Each number is 500 + 40 x the weight over its row's rms, rounded and kept within 0 to 999. Layers, rows and columns count from 0. Numbers have three digits each. The size before them is the row's rms in percent of the matrix's.

# layer 5 MLP down (transposed), 320x128, rms 0.0975, rows 304-319, columns 0-127
087:553519478406502531529510468502482476479509529487434497472546482420458491494456492408479475458532470526546475538495551514494528542519450520409485488526500546487562471478504511478452507556478554564563553561579537496528480620449445525537498506460471485505519561536519504449458478499540487458413494571508551437562507446417516505518501461488550490515538484542486495479462542499430445493498
100:396448531478478524412452537475504512509586476473417545467478592498508527557485507548533518465537452434593487487442511503595578424470488479531543499481505496491526526509474581453481479546508499576523530506434525542493486485528466490562468510514452452533522467426490532498475582524488472534493443465494487537456484576462502479482503521474520494533509483574511544530526518500437517535502
099:473477476492488538483565523484489470439470482490491452470501411466495571486483498583472531518508533515604517476516451497477550519523464459484464553534505495482439543510489446474528482416451524520535510379532529552473505463504503489508514451472482498449521465516553606569477580453521499489423487542490488555481513516517529476536535469506502487507576541467489495505448506536636453535451
104:559536463558522464502493455474493514473536482508492520461587522447456543465448501519526490513521512536570490456491519541524540453462532529510501533468537406490598440523401421499522532477477583422530526462532542512467550473579512474459517488450589514544510462437558496495518429441537453564486508475527481556516503521552474438469512514502465482423525520483485493511547493482509546509440
105:393519567486554507510476550530497479452518468499507498508446476540455556507511520528536574519432542500512441476514508509516414496455553459455507466442565482438465447509504544466526525488562432487476456478521541525504527495516519464573459487497489552543549456442527466526521523551525502502485496506546535505503491567453515451453495456491543504493498503465503580442347582492553519529454
095:490538462465470442455526568507495485501548494469444518499628476543471457499576540508435458440491501526491546514453403531504489521481486515539494463508547540505523555485534435509452486478525602451625506523523496478496497553503474489513534580451507479488486529458442493497560487531450479513500523517543516502478433415469495461463499519478541554489474540565518441560524429531512449512473
100:493570488482522536504490530488505492520536494519506467527506387514425536495504553467391471496491490495518479559516437501432496527541570552555461517492523480551539473524533475477488474436551528528498534501425510486521508424466485496484476454468539542552510495453530528468496488543578482486450475535503562457503516459475545438491480466476547591567443546447532537481504422540564487402445
094:494535471490447524548526482416413504590520546442473516530479523496493552550415511474634534484518507522494492514516499485493499477555497551485487568491441498565363465461446496546432458470495468462510466509618575584485455462513523501475534542491507531499469552534473492490469471508467533520464484539484509465522542503504473486464498497551462536482512523476480494493546465496526525421518
101:504537507450502468478506472496476483556496516524472475537533429503527543520531519472508465463501553501461503482506430487487486413472490478425413450582480512552528453545481479503519466568540536463437502522432541518539527477478529514545504544562544441506463555558553572481494475481543575471561543511574471466513490492477529531407418482461447497510502434498448465551499439474574512528562
092:478519466490466491397506574498484481505438482537420546540491571481577521441559504503489470447508576530508553501557478557545478440511531511454486497563452490513506508509450610502463478508545527595471558550535485482502546543495556464413444498531509531510500491453455509481529484479488488513483514508521489481508547458484506435482511469539494443446499508525540475460592497504464427560421
099:501548484572544404541449464521472526463509502488546556493424521509556480482534480537470440491519509463544537512514466486471434528521588507527460550452438434449535448467437516458478479463509575518504567531503511532515512528524496504532550504569495493507480529473528456494540454494470538510517487508581437484533505513458474515509413501534484491531467470545446495579441480542354528473474
100:526519504533481531477512410486608488462448535512500512536479545494507505544458435498560568529519470461529537492455479468494482493519519449510555541536435483500465473509465503479436495554526508382431540437452558512493424487546504569489515487480483514433463510459544579454501511498510501521497563451492524540438546483530415538475589469489433487527470537507492517511531524489438577531548
112:511462511535458481526473498576446501524534435533515498529506450503495453552438494499525527424503449488536513478448568462468467514481548469538492454435552563552398521497565574493521508542505522451465448548503459491500512520472452508470560427484494519511442519467591492543503493476454506437451537559507565452499597492510408459483559534479494532501552450512454486476499547489520553551518
093:584529581491542511484443521501459508507512514549566539522527462470512527474548475449427494451531474471554471509538489543516479573536496468509471504455507501515537502465529518555483561554491528589501452407541501416455509443437489498553498528499482457553558439458474479498453537495521508542576557491450404526441482485445454415486452529571500486507501491518512489462442511481551470540474
104:500514514463495478399556486446461533566475466439511476516474396495504489461487499481491542520486519469542503512487556444432503484489540469445542527462542509521484508494516380506513492477543466420545517520434481514506487525430547541566493525543469520547461516532553533458535564503514467455489522423445505562490473509474511475528488465484488553517496486481508625512555516411577550546507
095:495501552537497499470554490510527461514516466461449509546433500472547540479463463530663550500495473472523496442449522487560430486558478493419558533465520463454467458513513456550498521502502494521426486497529500458448527448500519491536424481519457482480539554492519485528465476451489521568553468490522430510482530472509398472498501529543483532552519548536447435526502555561541515556571
# layer 5 MLP gate, 320x128, rms 0.109, rows 305-319, columns 0-127
093:559541485515480492476515508568516513558470545568488517500557505423464460495564492405465536569525532476430498518511546587525559496537489469560487461546499525381491449421494578478531476497469440474519445504456602519505480523481490539465484476485540494419467492537463481570525503461507443499485542440507512470491502480463562437471504501537482467503551501470516480477482541459488553571504
103:522505557449472492442550514484479511493520560475462518546531472480439491539545478545444591518522494473522464469418463526514583493543410483569524481559413545481397417482491481495466506490501431448558425454547476535493540526498579492473452526502503522525487547529516487455471536486461526518462507500515516508525517492552506503569370524534562467522509463515509544480512532534489531492469
107:508501476467522495399524451483518560539463541495491557498472441448515453520561412507512503453511507429536503485585502442452515538486508458517542548477525544441423509579465536514511550559491444452520524495493546524499462406466495510474544453502446475472537453533572428565551499487520537459462536497525430535582515467522524558483506448466484509540506468504509509491476538442553463481561
111:523502556505474525544469475523464527494535474487463459483524425516540512569541474431565491497526488481561470454498540511579543425535511449449515528540526499456518561571471490517447578529457514452502416510514472493451494516527514467480502473556471408481512468579482519517511543501454516525533475451530521523502498494446494513502474556453617461441542431497471452460448483393569504484505
098:448523461518472418454528459544502570561456492435524410538493503523457513466477490450587545496542434480475475472484510541470584463456481451488476538507446523500589517402468440444449501552547550507476578547478449485506467467458455583519525517543492529507511516561524477594534494465468503522515496519484481536475506529555486487472568478533480510482502442477475516443520492484529460467561
101:450571494572508486528441491486507500491507445490455539524478464460411516567468435487527493531546534484484504430497427546499489510527530548543424561494548459493551499464487529484509461526545480438471513564503525497496557504427555444516487525512516502501504515494535451467456504479555443480534529511496549533550539488557449435494528477459466495649497477536436426463473427533533559488485
091:509511451518496438476509447449462519517490515506555520473506510477475515515627449520584595497500491466500443467524452524454553545492486494516528522517455477398538502476458575526513545524507442506549483490490499541499407479489496451488518518451539462511563505582557488499489571526568498428513472396517461487540525514535428493464491523485500459531481460505507400456463483445510532516542
099:580572448464556466441526433506534498502499482568445493505519476449460485524487540477469492480509484519506516474507459527510546459505524454501481505543474537497512462503492439521493468514403523495534561510444527473559469445525519491541473480521581420445524592460463530464460527491541543536534475521545477581508469521432549567491552518472505398533484445401473511451520524579548505470507
092:557518483528574513452497412454562480460502435477427437529514485474531513559477476483499500465444454474497484484492501526495555475546461430555592532518460549490502546423517470485539482539494591460566478505517494478481520480529572454558477456561471505495520484507620417468568550496521462515472447530488507515530485503544524508504482506537585468508573467469458500450506544479519528446509
104:403515493524478528503518499458600531487534503429462509457459468540499500527548513431463519538549549493487454420475526509456461569473556554530496532552490422447450528513465468458550555546485488504488459469479481570573466506470463555506515508456454488476445440551472568555554510459558468503578525517459453515463515487541485548536550423487556502449509456459501559521522518505494466460493
108:507562466491465445491481490472490457461503486441442405506512500566528530563541528493480537479518434407548488531531514535551524496501474510535535492452498537421468447512466473521464552583516577490510501513370454534488517502450465494513496467529445468558566542536462475487498514547484482427576469506527528503434481524482470457470543534530503439480556470462529435495537475480556446477561
110:530472519473524504380532496506525536460487489446503489485459438479508508557545432462503541523519486503487430474526455509560538592489490483532512493503459489410503396485468491465474552467490534516451504548456463522561451476482533529461483498577531513413529518503536515513513580477567498531536453468527432520568522568472525547560488486481529534508492422495545520430533445538544516428483
097:525444475543460489508510521482497477561456494473528498528529504513550512520487499535427475550466493436525444544468615498503479493531430451510546485448567523436463505484486430513500457485602534470453493538408559459511500518549456450480482512510481470464596504558504485524588509442457486512468541510478515525497466465533460436482501466428477495560516467511536545590471505445566479491554
100:474509533487483529481522421439538523459506515437462512474512485533468496509549517476466527507501475491503460460473559429483454566550521456500477485567461447493442573509505443478502450538535523461491524486480451379510488575482512461552463459562508518519484577471545455482520591402540514539552498470577519523477496516528497524545511491516549407499577481557543532504498523561516523446448
088:471535495549462459471471482479485470483474526469538503533502450564426496524533498477514519524574471464487480535457413509495427573570566525491491498542575503485509468431566496485572511550516471522425570490495532516469517445461474522529525455453524411502435478463460500574557515507567416450516494540484489586506506487503479485531497471506430520563450483489537474443468491507543528548578
# layer 5 MLP up, 320x128, rms 0.0989, rows 305-319, columns 0-127
099:460511515546519534492405500463480503502470471540565466533388519479549527515528496476452523523510488497431556474529453515484505462435522490492585523498479497574445550442521534528447480480466453501486512432494435451439483567505474548543471547495459463518463522488451558485523441606467498542496519501518462481521564500489491532616503505494457476482465501545398484494475466547473536521565
097:501522433491521541448463486528490474533460435517499504526398495499550452535556541491530518514441443481507423511574501503416429525450465488437534513463558480527486529507491530565479546496542483534477516449542429527504424510522521470467531481502528490477460561529575460528554437483427506512541424490473464479456521478519503519557440458477505573452521493557556454486526485438491489575559
107:510475486492513518500458463467544604535488518532515556490580532484398489505506537550512588526571522587449497463434422471560558510551488537484491498488472477525527538494484522461451489479523455511540559523481538535510442392472473532532447542530507512495533469507526532407493522504454519523507466485502483508577470471534431429552467473430480543486484460516472555521448460479486564488526
108:451484586428601532495519575442480545479475443539469507536523476560479476483451469477454480505437492484569496567483531520505477518560533459450501544510538447468408462552458493516515463493503551495445521490485476516495469548457551521429557463507499499508492440421522500516535555519496479511516502498524434511590458442494513491515573563578477507487489524539450494501523422585521510459520
096:507579430411528487478520480452530454597488497473539473516458506502457466541539507490503470527472489514477547555509448557450437533436477525517454464506493497487534396503515518551514469488581506476501520504509562578484401485480480444552506491421516487523521457505556541556450507507479494486484524520552441498544432444471459502539467507481503489530526529551520478455512522368567516510517
101:448405478488454535505526527524520479537486487499508493514458481460548438509525554553458498518432537492524489440500566527466491471398459413453498525527466432515442532543561502517481499500531519552583461471506489577416487548534493515501515442495503573510505473550486436490533472558490556554519502457519511484486465436512490525619442536525562524430472469536475458483511476483504504506572
091:475490472554531538450534545509547459464567517484509514493421494438481494475511506547524530467443448530541431445470495473459468460489511502437541525398475459497463502546508489487566587518529589502468444500548445547496480564551571438470507521488502554555514507490531485408476469506469476529543489462448531507431532566470482469486518541492518541519536503485552517531526626476482469486457
101:490530444450511526527512497404486508465449550470491468502534465450496534515533517484523411563426510469486510546479521506482438461501471469439466492558480440476571540530484507497504516478464485488499568539432505495428445545561559457506595461487508537417504555495542510479547556503549543547454448463576477529494560494467508493527506506428444551551563505505452459474456558506541460461479
088:520485433491499472503528481563492494433501490451455484575528524495556447540459528569507473508494504479502494543445476557485531486457447480476509456472449564529558536521533527564524443458452546504574425524534497516483425582446535470464495478493542434493507531454592456498518489485530484522531482604513521468525460485444572501498505482538569524439532501469441493509441594466464518504443
097:538498480502495396551466449534500405521495495569512491505544518480543514491490507499515553514474507544483502490474528408477497503521520521508418431598483545483526527489483489440517487503537507436571457503550510454511458557576513570531484524460534511518438551551414523498479485518577393537497452548437501502432495519523532551569509531512493485483480474493528451514586517533459538536523
101:524507487565473569472464437494562430473521397499538500442529507510408524476491495459520453550433524518471442499519450539440549510547505528520530504473557519458460502470533497550431505548472464494490468495528512483517554490502495462501394514549595472414490483544572489518512555453548519509527450484563468513488531537548528489418483500444488535536538501491480533456552491508487520423558
113:407456466481497491584537459551456492542467515488541517477505512481511498441518492545441510563493503453535442564466495597565522524503520480467525488397481521575498485482445504523523596514551496567481497378518515547423479554467533477506509494449495567521523455533565508494496486468396503504488527511555490459448511503515500459495500520545446499480511523523532566524483534472466524566529
089:488495394524513563473480547537482534552501493485552583564493531520451496512508493551511522504476504486484528473520474498539516454479464455468451519477469529499468513450503428539577526474622445466515522523453456487436485528492557444524494505496463510499415493512492510478397485448399494529481518546466461505435477528551475440527560554495535521461440497567559574547546518489515470522478
101:504479517487480490489513467446482564558449487527543454507479456424543513478559555533533434489475575470522501463465483519472455516500488446461570579488508534484451492545569469497591565483491505521510537517553509498427528504508435529564499480492452472533464481489445434547471474473458450490452463488533475512472528539539411521503550402542478508450424515516571565505457431508519489454546
094:466531540479500475495499448425548497445518451485422422535435469470433473545509562516530442536548428477509500523543446484509539492516487560511567446490584568492439440501528521534489576553484492481406525483459524487470568499471487454532510489544538486482503496450451493479518496489544521494500490530481546499539571402547565422532549536442534484503471494481530467433524484529509448511468